Each number is 200 + 40 x the weight over its row's rms, rounded and kept within 0 to 999. Layers, rows and columns count from 0. The size before them is the row's rms in percent of the matrix's.

# layer 7 MLP down (transposed), 448x160, rms 0.0453, rows 327-333, columns 0-159
098,251,219,194,131,228,204,246,200,142,213,213,174,249,169,253,266,171,213,258,133,182,225,162,213,135,156,143,198,226,233,219,195,198,192,179,266,198,233,158,210,149,250,248,157,114,212,250,160,175,161,152,250,218,240,171,210,114,208,218,195,167,163,242,256,174,183,190,187,220,175,224,181,192,119,190,231,210,200,259,282,165,160,204,266,238,228,253,145,225,201,239,212,158,139,191,170,226,160,143,275,210,242,106,230,199,232,150,177,177,184,242,199,260,234,234,163,202,151,160,190,203,233,154,214,163,229,174,240,275,182,234,150,184,204,211,160,175,216,162,197,221,189,190,227,185,255,207,228,259,249,259,172,301,248,196,152,186,149,295,134
101,195,186,219,237,192,149,154,231,202,200,218,197,208,185,240,161,254,275,219,158,214,176,224,118,125,145,204,171,167,219,234,147,264,119,220,234,199,179,249,213,259,158,170,185,124,202,104,186,220,224,213,143,205,217,221,176,245,259,232,190,140,255,183,211,178,230,180,146,241,196,170,114,173,185,279,263,206,136,214,189,258,215,257,218,186,202,219,193,283,213,166,278,187,196,193,205,180,136,208,151,191,149,202,176,251,227,203,232,158,200,164,220,163,158,213,190,154,212,202,164,150,219,234,192,141,212,142,267,223,269,131,234,189,239,226,186,149,240,182,156,293,272,192,165,270,136,190,186,260,180,142,181,165,192,177,227,181,264,161,177
093,225,212,186,149,224,192,208,171,216,214,250,182,207,213,298,206,188,190,189,190,180,243,211,224,187,180,173,248,169,189,241,237,193,250,193,228,198,189,229,261,189,223,279,227,120,206,158,258,208,205,217,209,222,281,214,188,256,195,200,240,190,167,199,226,233,178,221,213,167,208,239,172,247,227,212,239,197,227,204,176,235,263,227,220,214,237,199,120,137,182,258,263,261,170,161,207,130,161,176,160,154,148,104,143,217,240,236,170,210,283,245,276,190,216,242,196,224,294,198,273,148,175,211,187,204,218,148,217,184,227,191,264,244,242,209,233,186,215,161,74,222,220,258,227,271,238,237,203,211,133,226,229,191,177,290,182,202,98,129,237
098,212,195,209,140,220,144,174,115,261,186,241,175,178,237,238,254,130,181,189,143,115,207,200,232,195,241,201,112,211,208,205,166,207,188,213,207,137,205,197,188,208,177,259,229,168,188,194,187,275,179,165,221,140,235,225,177,163,256,156,221,171,171,221,149,235,292,182,156,248,218,290,145,197,241,181,156,181,209,252,126,255,270,192,169,159,216,230,186,257,229,261,202,176,228,237,264,238,230,215,199,232,140,225,255,196,223,195,170,171,206,196,182,160,208,252,109,193,168,247,180,238,164,165,240,233,209,253,247,192,174,254,145,248,154,157,131,229,233,215,127,175,200,233,217,137,239,225,217,199,223,172,157,206,211,132,163,237,142,202,98
103,173,252,200,230,231,161,192,244,217,212,246,163,217,201,208,244,227,150,225,192,223,169,143,168,251,283,165,86,165,206,185,224,176,180,141,250,185,218,210,218,134,246,160,153,157,268,219,164,195,228,183,199,207,236,236,207,242,187,198,211,198,219,196,174,100,175,235,134,208,185,218,230,164,159,262,232,149,207,159,184,223,161,231,176,180,225,224,279,207,195,186,182,281,215,144,199,189,241,184,175,254,165,188,258,232,180,129,315,187,268,199,124,149,173,128,251,173,176,209,281,193,204,191,149,229,107,134,193,164,198,167,211,231,235,149,229,255,231,138,188,127,240,178,232,160,244,185,212,147,160,197,186,218,202,230,123,249,184,169,205
096,108,199,166,147,205,171,201,116,175,178,161,189,198,192,165,151,243,261,130,195,218,234,221,218,241,175,236,231,241,226,145,209,231,216,168,159,131,214,231,218,217,258,179,304,215,227,195,209,167,192,158,261,167,142,190,229,208,240,184,189,239,255,235,301,137,285,222,212,190,215,204,132,226,201,199,145,205,167,118,187,239,155,212,190,190,186,138,218,121,186,209,193,232,176,204,166,173,207,194,229,268,138,194,103,230,114,213,149,236,270,188,180,213,227,176,166,211,232,203,145,142,282,172,125,159,168,197,170,194,225,155,224,178,169,247,192,202,142,256,230,209,226,196,197,177,181,255,111,189,172,145,221,172,170,216,267,192,203,200,155
104,190,203,130,192,193,219,249,129,218,171,200,238,124,221,169,229,266,198,166,291,182,204,214,241,208,282,207,238,224,171,207,253,183,217,228,178,138,160,243,233,210,205,136,211,210,211,263,208,206,220,209,263,162,243,264,175,226,214,202,183,134,179,216,222,202,211,158,146,140,209,278,318,169,148,173,178,235,222,155,151,181,189,226,269,248,167,220,182,252,203,106,234,210,209,174,226,175,230,203,167,220,182,188,165,214,162,180,197,169,179,249,184,249,233,184,298,217,162,172,151,206,248,226,192,239,272,219,206,119,201,136,243,213,179,184,235,240,285,190,201,256,265,167,150,292,187,119,185,246,182,194,151,197,224,179,192,225,130,176,222
# layer 7 MLP gate, 448x160, rms 0.135, rows 328-334, columns 0-159
104,176,187,207,225,143,172,230,232,182,253,229,269,254,156,252,205,267,213,174,198,141,145,153,270,177,150,257,184,253,218,193,193,214,176,172,189,225,167,200,228,194,189,184,193,183,262,236,171,101,242,92,135,138,211,197,149,146,183,224,273,202,202,234,269,208,201,149,189,188,257,230,261,243,231,180,273,251,190,299,173,129,231,171,193,179,231,197,193,140,209,223,198,275,215,193,203,192,188,170,238,233,190,224,157,235,220,195,197,152,264,253,260,238,252,212,258,168,252,204,174,240,219,189,129,139,236,217,261,206,195,147,211,190,151,206,163,206,188,203,235,252,185,193,195,195,159,170,197,220,191,223,172,201,245,241,235,93,270,127,236
092,153,200,196,283,200,150,256,223,158,154,173,175,179,182,202,215,253,222,167,161,229,191,179,207,241,140,110,181,232,163,306,184,249,227,192,169,287,198,148,250,248,212,210,205,234,245,184,196,250,224,216,252,244,155,257,251,192,196,212,184,156,279,199,210,225,190,203,211,244,226,174,235,106,218,157,145,209,197,204,128,138,165,234,197,209,117,236,205,136,216,138,201,203,157,191,202,266,166,206,235,201,153,225,161,199,290,162,198,238,211,203,123,209,189,157,198,249,194,194,259,149,175,218,156,188,187,226,280,228,132,231,133,176,190,166,248,195,160,249,176,224,184,253,213,237,237,180,269,176,263,178,265,209,244,221,278,249,178,186,164
091,158,149,195,223,203,221,142,195,139,236,250,169,251,223,234,175,187,138,227,190,198,253,158,182,184,199,158,228,85,252,105,179,200,175,185,138,230,281,217,231,159,197,138,235,152,217,248,167,193,180,264,121,271,211,170,218,200,210,222,227,222,273,200,113,192,203,214,258,246,201,169,213,188,218,189,173,248,222,248,214,235,227,248,173,172,135,163,167,163,220,185,218,210,262,162,192,255,232,186,171,161,120,185,209,170,259,210,93,255,114,255,237,171,214,145,153,165,215,184,243,189,192,192,217,184,179,205,195,214,230,171,167,170,260,191,94,219,226,161,207,157,223,221,215,206,261,255,185,192,222,253,207,129,178,172,151,162,207,187,264
101,189,229,176,246,164,219,139,176,117,110,202,322,219,273,162,203,189,152,249,255,216,173,166,196,218,128,149,191,192,128,227,122,152,177,183,151,210,186,161,230,148,162,151,206,213,183,225,178,163,150,175,142,141,146,116,199,220,247,250,215,195,203,212,134,201,192,192,188,207,160,214,140,144,276,205,224,218,221,163,234,302,249,116,174,251,205,267,148,212,230,186,224,238,216,168,221,193,201,139,150,193,165,149,228,161,193,179,162,202,166,246,235,139,213,249,230,155,211,181,143,239,221,217,187,197,167,186,204,177,233,184,188,191,172,202,211,179,191,217,190,181,114,240,231,164,225,241,186,135,173,226,158,149,164,149,142,214,240,136,233
101,155,201,166,267,189,222,181,146,121,231,241,240,229,154,241,210,233,184,200,150,136,243,180,81,170,166,175,219,227,215,215,181,150,245,192,238,206,224,225,260,135,147,207,226,223,249,183,187,187,184,238,147,255,178,230,189,196,172,100,190,112,238,171,198,245,176,212,223,193,217,221,158,210,176,226,186,194,188,215,147,155,260,212,229,189,194,215,119,201,261,171,98,218,212,131,241,177,217,127,189,127,277,199,253,240,220,267,178,223,151,202,175,119,156,258,120,205,197,189,219,133,234,149,208,185,219,209,228,210,261,167,209,174,252,166,221,202,223,187,212,234,207,233,258,179,262,163,165,201,222,152,172,198,163,222,276,242,150,173,141
109,153,224,197,165,210,244,169,178,202,229,188,192,168,195,233,208,155,207,206,263,216,190,258,196,157,322,247,223,199,164,236,122,216,148,200,299,229,247,172,196,143,201,242,111,196,248,251,196,188,220,226,243,221,189,167,192,279,218,227,231,194,247,185,224,175,182,142,260,293,156,160,206,196,145,224,235,186,176,181,253,187,247,174,179,191,116,186,200,200,187,168,217,214,230,278,204,191,150,255,253,202,193,154,197,137,126,137,238,159,229,245,232,135,219,228,289,218,181,213,196,235,229,186,198,158,104,168,175,237,234,266,176,157,222,256,205,173,181,194,196,151,236,187,195,173,169,221,230,249,146,291,214,197,174,191,212,242,227,235,105
104,182,184,194,183,235,277,186,233,202,209,179,190,196,178,124,223,206,158,175,237,313,252,196,159,185,207,180,167,210,133,278,167,181,167,200,170,153,208,162,263,211,188,284,168,168,169,180,150,222,233,166,179,138,310,97,207,204,242,147,228,176,151,233,126,100,209,242,147,254,196,126,195,221,250,156,221,231,187,186,208,209,226,196,243,222,234,190,241,196,209,223,243,185,204,187,199,213,192,216,229,215,218,157,174,231,130,196,192,206,221,132,153,144,221,152,225,211,222,195,216,164,191,222,207,213,201,241,151,171,174,223,172,240,180,210,176,140,176,274,159,147,237,145,242,135,245,203,349,195,171,121,208,204,184,174,222,255,212,188,210
# layer 7 MLP up, 448x160, rms 0.137, rows 328-333, columns 0-159
103,230,224,191,171,270,225,186,228,190,206,156,179,218,171,181,143,189,196,95,242,187,212,118,183,201,191,155,213,169,217,122,157,200,142,216,237,236,209,208,233,261,243,210,260,156,243,218,260,178,193,246,202,197,235,263,205,145,200,150,236,258,204,211,199,302,270,165,250,222,243,150,144,213,167,193,198,173,245,198,246,253,171,212,169,163,245,153,202,158,190,200,214,207,180,199,133,172,265,229,239,200,172,177,269,132,255,197,152,224,222,220,174,101,152,136,293,151,122,198,229,242,137,195,230,214,166,211,192,140,206,178,140,106,158,182,215,183,246,182,175,219,242,209,201,217,141,185,225,218,242,203,218,187,161,189,113,269,189,160,188
096,191,182,222,216,209,155,239,158,205,170,197,146,236,175,183,174,189,224,95,211,224,208,206,183,154,137,153,128,190,205,321,236,227,233,163,164,234,231,252,192,209,169,183,229,244,186,212,219,187,225,243,217,225,202,245,250,221,239,217,149,210,202,239,251,81,251,205,258,224,183,133,224,210,210,173,122,246,153,260,166,189,219,177,194,231,142,234,223,121,184,184,127,273,160,103,168,210,197,171,218,204,131,174,141,223,249,132,215,237,206,221,175,182,149,196,225,283,185,178,207,233,178,256,156,277,215,213,214,199,185,175,178,276,135,193,172,186,131,155,240,252,161,215,240,205,217,203,223,253,225,163,215,248,183,269,218,238,193,153,235
096,145,213,232,244,236,193,120,190,223,237,267,192,182,243,196,175,249,143,188,166,181,221,187,192,111,191,121,249,199,223,208,217,256,127,217,189,201,271,205,233,228,248,179,256,175,194,239,182,120,160,193,182,212,178,217,188,253,210,108,188,193,180,190,228,128,197,218,203,234,262,195,225,153,240,171,187,224,263,226,146,250,266,205,135,137,141,224,228,213,228,186,211,197,228,202,235,324,189,227,209,166,113,304,250,215,281,187,170,265,192,200,209,184,226,137,174,232,266,179,183,160,187,209,194,132,138,175,204,191,178,138,269,189,188,208,220,241,191,230,248,220,199,190,257,138,225,177,154,170,202,238,169,182,183,160,144,158,143,229,211
108,184,242,163,247,205,190,244,198,184,139,162,188,208,239,151,280,197,126,202,230,182,166,135,216,259,136,183,245,277,223,235,123,217,187,170,200,228,204,218,132,203,189,150,137,190,219,228,195,185,266,204,202,202,223,229,177,134,178,201,151,192,206,184,179,118,197,159,260,200,179,230,280,230,184,227,230,163,255,148,264,308,187,251,190,210,255,203,233,217,188,138,215,268,212,194,224,265,149,204,184,196,257,246,227,100,194,202,183,261,224,232,266,188,223,248,219,273,217,221,222,163,248,134,212,234,208,239,313,244,202,221,195,168,194,213,263,212,202,182,222,248,229,166,214,223,179,189,142,192,232,165,233,170,279,195,212,186,127,236,140
102,148,199,188,181,128,294,219,241,217,186,229,234,162,230,167,224,151,262,214,199,127,212,139,208,194,246,208,149,224,188,177,104,218,193,257,121,248,287,185,227,217,169,189,155,215,116,230,224,171,229,206,214,167,186,199,164,209,203,204,216,179,245,226,159,193,140,200,202,181,167,215,233,230,148,142,216,197,124,221,117,199,137,222,172,161,172,200,148,219,173,232,205,194,213,185,208,270,190,256,232,205,275,183,170,279,136,229,173,130,212,179,124,215,233,171,229,196,251,198,244,100,200,177,127,155,253,213,209,201,253,143,241,201,216,250,151,145,211,258,165,120,180,185,211,200,247,115,160,225,250,217,236,209,174,167,205,171,177,211,251
105,180,189,221,181,153,176,208,223,220,231,166,174,121,186,174,156,182,66,161,206,201,141,209,228,204,209,139,215,206,202,170,143,208,254,157,171,147,287,264,251,228,229,206,145,191,201,152,260,243,176,206,200,276,183,169,207,228,245,258,273,246,212,152,169,132,186,192,254,157,140,171,218,143,194,218,220,221,253,207,193,209,158,254,207,271,210,224,218,193,256,218,244,257,284,182,160,226,215,204,187,286,176,237,189,231,204,231,176,180,155,266,146,137,235,228,201,239,237,181,215,196,228,128,228,179,173,186,253,177,236,194,192,219,319,192,183,190,295,97,173,194,238,158,165,208,227,211,148,247,198,245,215,217,204,222,231,213,210,221,175